Weights of a small transformer language model.
Training: a variant of SOAP for these matrices, 161M tokens, 5038 steps.
Each number is 128 + 24 x the weight over its row's rms, rounded and kept within 0 to 255. Layers, rows and columns count from 0. The size above them is the row's rms in percent of the matrix's.

# layer 8 MLP up, 576x224, rms 0.166, rows 459-477, columns 56-111
size [113  98 100  98  91 103 101 103 108 101 102 103  97 101  93 113  96 104 101]
[[135 121 130  96  93 135 115 203 186 107  84 158  92 121 146 146 107  94 132 134  90  83 148 137 148 131 163  66 139 131 136 105 116 151 170 153 117 189 184 161 105 142 103 112 120 165 131 170 151 160 131 104 166  81 135  91]
 [102 158 116  65 160 108 132 141 139 201 110 116  93 163 150 181 133 134 116 171  88 164 152 136 125 167 142 140 108 132 124 123 106 108  98 149 129 119 174  91 126 141  98 141 139 151 121 115 115 132 160 171 123 153  91 164]
 [115 131 145 126 137  74 156 100 152  84 137 142 154 113 104 111 146 112 146  59  93 144 125 103 150 147 110 126 124 126 112  99 121 129 149 126 134  93 118 122 107 151  85 131 123 137 135 137 137 143 158 144 168 102 139 118]
 [128 129  89 148 147 124 147  96  91 128 144 120  97 107 137 191 155 123 100 147 135 140 110 149 127 129 139 146 158  98 105 138 120 135 158 122 112 112 135 111 139 120  95 146 109 129 128 133 143 110 131 115 145 156 134 112]
 [144  82 109 166 130 124 134 155 157 119 133 153 126 105 137 113  93 174 104 108 151 132 125 129 108 134 159 148 112 113 154 105 126 123 143 154 152  58 134 101 148 157 158 135 119 107 106 140 127 163 120 130 146 149 105 165]
 [192 121  80 115 151  98 121 169 157 142 140  91 128  99 109 138 142 152 129 143 159 141 158 112 134 153 137 145 116 109 123 134 161 152 120  85 148  91  86 130 104 124  86 116 144 154 161 124  74 146  98 120 116 145  98 146]
 [121 154 116 145  84 161 129 105 137 114 142 129 104 151  98 148 156 155  89  82 166  97 136 122 113 139 142 170 108  89 149  96 139 119 138 114  99 114 118 152 167 115  80 154  77 153 130 104  98 149  83 100 137 108 115 130]
 [110 141 127 129 151 126 169 107 125  71 114 143 124 123 135 158 118 151 161 153 121 122 127 169 146 106 127  65 111 141 130 120 118 146 128 103 127 126 113 125 122 109 150 174 109 122 107 141 149  85 141 168 159 120 118 163]
 [108 111 139 150 152 117 155 121 153 108 116 154  99 107 123 124 126 130 132 132 160 136 112 121 194 158 159 110  93 114  89 103  97 132 188 156 126 118 124 165 133 163 109 125 151 164 123 167 118 146 160 118 120 109 129 122]
 [100  98 146 164 143 127 148 115 148 139 101 167 127 132 127 137 183 112 128 126 152  82 123 131 117 125 111 120 162 148 139 143 105 155 127 153 154 152  83 156 123 185 110 150 108 109 146 131 131 156 104 173 127 121 153 124]
 [115 123 135 140 131 123 130 142 137 116 144 106 169 123  83 140 162 110  67 147 151 164 135 132 116  77 149 106 132 142 149 142 147 146 100 137 139 119  98 118 163  74 131 173 118 139 128  99 116 113  78 132 110 125 170 173]
 [157 165 126 132 150 157 142 116  99  98 122 174 131 162 128 110 144 129  76 122 134 109  76  91 116  91  85 101 130 116 152 103 185 146 130 144 142 133 104  84  81 142  96 112 110 134 151 131 150 120 161 143 139 141 178 117]
 [142 112 112 152 169 122 108 194 107 146 152  97 124 125 135 102 144 163 124 115 135 118  71 156 161 126 118 102 103 114 141 129 163 107 126 114 152 146  96 152 111 140  74 127 138 148 119 102 150  86 112 154 118 121 111  92]
 [160 152 155 148 164 107 152  93 101  77 154 160 126 110 123 196 167 102 143 136 123 103 146 115  94 129 155 113 149 100 144 126 119 138 140 108 123 138  96 103 122 179 145 172 144 109 159 149 128 106 141 143 146 140 129 137]
 [130 143 120 131 129 129 131  91 111 107 118 127 140 160 103 115 122 148 155  92 177 149 106 124 168 131 119 115 147  92 126 137 106 163  92 137 105 130 129  93 172 166 106 143 133 106 104 135 109 106 113 123 135 144 119 106]
 [116 106 106  93 128 123 102 137 146 123 156 152 114 189  98 127 141 129 124 136 142 136 135 119 150 100 110  79 127 145 114 139 177 156 129 125 118 165 150  96 130  92 120 155  97  56 109 101 141 113 117 137 116  76 130 116]
 [184 150 145 144 128  81 159 124  99 138 122 170 153 101  93 110  97 114 164 101 161 132  97 141 153 130  98 176 142 132 161 117 127 100 115 125 139 157  68 124 137 124  89 180 125  99  99 144 150 139 142  94  92 101 134 146]
 [144 133 146 115 160 161 163 125 126 116 114 105 174 128  68 136  94 107 128 115 115 133  83 128 197 157 142 107 111 111 124 110 153 138 105 158 157 100  96 112 126 152 117 123 151 103 115 113 117 131  83 136 161 108 102 110]
 [ 82 139 146 169 122 172 147 140 129  75 112 123  95 132 133 141  98  79 135 136 135 139  96 133 126 129 160  81 159  86 143 132 139 171 124 132 137 158 117 171 109 156 142 149 133 134  84 128 124 151 142 121  66 134 151 144]]
# layer 8 MLP down (transposed), 576x224, rms 0.159, rows 459-477, columns 56-111
size [108 104  97 106  93  96 100 107 105 103 101 101 101  99  94 109  98 102  95]
[[138 130 165 160 104 102 168 132 109 149 143 129 117 147 108 143 121 118 119 121 125 148 131 109 127 151 154  97 165 136 164 135 133 112 119 169 160 121 126 116 100 136 128 111 127 172 141 111 172 120 133 151 174 140 123 166]
 [149 137 179  85 110 149 104 120 141 106 154 136 114 134 112 127 130 144 150 160  87 175 119 148  87  87 149  91 149 112 139 119 179 134 125 144 109 187 126 147 136 132 152 156 109 113  92 121 119 144 110 102 139 113 135 127]
 [148  95 115  93 139 146 119 103  74  85 147 138 144  85 166 129 152 128 138 128 135 129 111 121 121 156 155  98 155 150 140 114 122 136 128 151 134 109 116 156  97 151 138 163 136 159 187 180 177 154 132 110 122 111 139 145]
 [124 121 130 158 128 103 104 208 110 140 133 134 145 148 157 135 150 171 126  97 102 120 140 161 139 144 138 138 117 148 169 105 132 167 134  96 114 138 127 107 123 155 144 114 124 133 121 191 156  79 140 133 172 155 125 163]
 [118 145 103 153  95  93 162 131 122 135 128 155 154 149 131  94 137 130 130 109 157 107  96 111 151 180 157 165 140 148 107 123 139 131 153 123 116 202 136 142 127  70 137 131  71 125 170 161 181 130 143 116 146 183 145 119]
 [102 131 134 112  93 124 131 136 167 109 134 117 119 111 109 169 127  89 102 116 146 162 124 120 137  97 152 110 131 148 152 131 124 165  81 120 130 166 158 141 157 146 170 134 106 145 139 164 173 126 135 145 132 150 134 132]
 [132 145 150 131 130 144 137 148  92 157 134  80 129 111 123  82 167 150 169 111 140  85 120 129 129 122 103 132 146 142 132  84 169 134  96 121 147 104 146 134 158 111 140 127  60 168 108 106 149 114 110 122  95 143 148 116]
 [143 125 107 137 109 139 136 126 136  80 115 120 148  96 171 171 124 166 127  85 157 111 147 187 120 144 130  98 161 137 123 115 155 133 143 141 137 105 139 164  89 111 174 144 135 108 122 164 107 106 159 160 131 125 145 166]
 [130 133 124 110 139 160 130 166  84 156 122 148 117 138 111  89 158 119 105 140 125  75 133 108 162 126 130 155 174 129  96  60 156 118 146 122 106 156 119 155 149 102  84 156 178 115 155 135 156 111 102 130 104 112 119 183]
 [159 101 152 140 166 105 162 125 111 104 102 128 168 146 139 144 158 120 167 157 144 132 120 137 123 118 136 110 203 112 125 106 129 115 169 137 139 102  88 146  98 112  99 135 107 157 158 122 101 135 136 142 157 108  65 124]
 [148 148 126 144  97 108  73 137 137 154 114 139 130 137 139  93 138 139 115 123 140 202 131 129 131 121 139 123 139 129  99 101 116 134 102  49 109 117 140 129 150 114 136 161 137 193 147  98 145 109 143 142 142 144 152 101]
 [108 120 149 144 155 127 101 155  86 131 118 123 100 123 145 133 118 119 121 135 123 162 111 125 153 117  85 121 125 116 122 132 125 142  99 169 133  70 191 121 150 130 140 118  68 163 153 137 180 164 147 168 162 109 144 137]
 [136 128 105  97 152 184 108 139 122 134 101 157 120 134  88 133 113  91 141 100 123 119  87 120 158 143 102 105  87 182 111 164 117 122 110 165 103 131  94 160 101 167 108 149 125 154 133 209 119  79  89 140 111 103 124 133]
 [133  88 139 141 118 112 122 139 100 146 139 136 104 127 123 114 132  69 121  98 131 133 117 105 136 106 138 175 149 118 138 168 171 141 162 111 125 133 124 111 113 119  79 131 150 127 121 113 133 114 184 160 118 123 111 105]
 [140 145 175 112 141 122 168 169 136 144 145 140 125 123 126 128 129 116 155 122 157 126 129 139 119  98 113 122 143 132 113 158 126 130 142 176 140 135 152 111 100 171 124  92 113 164  99 144 145 140 112  72 136 118 133  94]
 [135 130 136  74 142  98 148 130 129 148 129 143 116 146  58 114 123 116 105 110 131 113 105 157 147 160 107 142 174 125 131 124 139 165 111 115  73 141  91 118  93 123 108 103 104 125 148 132 179 135 166 123 139 132 143 139]
 [162 143 118  76 147 139 167  86  93 131  94  96 145 152 136 101 132 176 153 134 113 129 128 115 138 141 115 141  99 179 101 147 135 116 161 127 116 165 108 125 102 131 144 126 130  94 119 122  82 183 117 115 119 104 111 159]
 [140 120 134 113 109 147 107 109 158 162 123 134 114  86  92 134 139 112  93 125 158 124 118 120 165 158  87 143 135  74 105 102 118 120 133 120 124 166 160 152 109 115 118 130 181  75 100 141 107 127 100 138 140 109 132 118]
 [116  95 131 114 134 128 143  91 136 164 105 167 156  88 124 181 118 111 168 126 144 118 127 130 136 134 155 153 152  77 104 154 138  98 125 124 133 170 116 150 119 121 154 127  90 135  88 170  93 117 117 139  99  98 130 147]]
# layer 8 MLP gate, 576x224, rms 0.16, rows 460-477, columns 56-111
size [103 109  97  87 101 105 102  99  97  96 101 103  99  94 107 100 104  96]
[[123 121 116 122 149 121 105 113 112 170 115 120  91 130 136 128 129 154 101 135 115 152 117  97 124 125 120 102 122  93 127 117 157 127 109 157 111 105 132 172  96  94  81 156 128 130 110 113 119  88 123 100 153  89 110 121]
 [152 127 125 126 121 131 107  67 184 116  99  95 111 151 164 141 159 110 122 107 118 136 110 156 126  95 108 145  71 109 130 180 116  77 146 124 133 117 133 178 108 127 120 100 131 119 166 144 135 119 129 141 135 109 114 125]
 [168 158 132 161 112 137 132 138 137 136 140 124 160  94 144 142  79 120 131 109 138 133 123 126 168 133 140 170 107 112 126 140 128 156  87 102 121 158 102 107 105 109  96 140 120  99 158 149 128 123 113 123 162 153  72 128]
 [162 146 120 114  81  90 107 157 148 132 118  96 103 158  85 120 118 116 135 100 149 112 149 146  98 113 130 130 152 149 133 142 158  78 142 157 113 133 157 143  96 126 123 149 154 130 142 124  73 114 167 118  96  94 110  89]
 [161 133 160 139 112 139 138 103 139 105 155 120 152 119 135 185 104  67 115 124 114 135 164 120 126 133 135 134 152 137 128 126 119 107 161 110 149 130 166 162 140  99 102 100  87 140 130 144 110 164 131 126  99 104 142 146]
 [117 115 109 134 108 146 127 124 121 145 112 132 123 130 120 124 132 128 114  75 127 140 101 150 112 122 158 109 120 110 141 107 179 107 136 114 104 140 116 111 137 150 110 120 130 141 163 138 125  92 153 153 111 137  88 132]
 [106 112 150 116 127 160 119  91 160 108 102 121 117 129 135 151 145 148 142 104 120 128  89 123 125  95 128  95 121 154 113 111 154  82 159 103 149 122 162 152  84 151 138  99 120 119  98 168 143 107 147 127 125  83 149  91]
 [103 131 129 144 141 108 130 131 103 137 116 131 142 123 154 170 132 121 121 119 139 111 158 114 135  99 160 152 115  87 168 130 101 101 155 122 109 137 158 141 153 180  89  92 109 102 102 143 145 104 155 130 181 130 132  67]
 [177  98 111 138 138  78 128  82 127 112 166 163  99 169 142 140 118  92 139 116 107 107 128  78 135 144 107 170 114 129 118 144 114 147 138 149 110 152 122 133 139 175 112 119 126 157 108  81  91 129 129 133 124  93 164 119]
 [140 164  91 105 102 112 128  89 120 165 134 140 125  83 111 143 110 133 118 115 138 106 125 113 156 193 162 170 108 115 160 132 122 126 133 170 124 149 108 141 105 171 149  96 134 124 139 113  97 126 125 124 112 123  89 125]
 [124 151 113 143 157 145 131 127 142 107 100 126 133 178 130 140 130 147 137 130 116 126 118 158 112 148 145 117 112 130 159  90 120 123 108 112  98 152 132 138 125 171 127 116 144 144 146 111 166 113 133 157 102 129 130  97]
 [159 107 139 130 187 146 102 146 122 121 126 134 119  99  98 107  82 122 134 100 158 146  68 160 146 113 170  67 121 112 142 125 126 146 109 149 130 157 124 152 124 137 127 147  90 130 109  95  98 148 110 164 115 163 133 148]
 [109 117 130 114 117 149 113 103 127 148 125 146 127 183 113 161 144 104 176 123 161 143  99 152 110 118 110 115 126 139 162 115  60 150 202 176 109 130 169 114 171 125 147 160 151 115 127 143 113 125 108 126 104 177 130 139]
 [ 78 134 106 146 135 178 115 141 134 120 114 153 145 121 101 149 169 113 126 110 115 122 130 121 106  85  97 115 117 130 156 134 132 110 117 141  87  95 116  99 123 144 120 185 144  87 140 145 118 146  78 142 120 184 138 112]
 [161 136 145 120 102 126 115 125 131 108  75 114 122 117 135 139 132 132 130 147  85 131 116 140 127 162 133 132 137  99 188 140 126 117 141 128 123 159  80 175 113 123 161 101 140 147 103 115 107 106 134 127 131 107 121 131]
 [134  86  96 131  87 151  94 136 116 117 112 132 150 104  96  93 137 120 121 141 181 153 163 139 135 155 122 133  85 122 154 146  93 135 121 137 105 161 119 142 126 111 121  79 101 108 151 156 152 116 140 133 120 153 167  73]
 [141 135 133 150 155 129 146  91  93 122 131 132 136 152 109 120 186 162 137 162 141 115 147 128 139 109 136 141  69 152 119 140  88  99 119 106 118 134 130 152 163 103 109 138 132 140 114 145 132 120 100 144 106 105 152 129]
 [119 124 121 101 154 129 145 142 100 135  82 146 118 170 112 109 120 119 139 157 104 160 145 126 132 163 132  89 110 175 177 113 110 101 135 140 115 125  67  72  96 101 115  56 105 145 113 182 160 144 127 147 109 110 146 160]]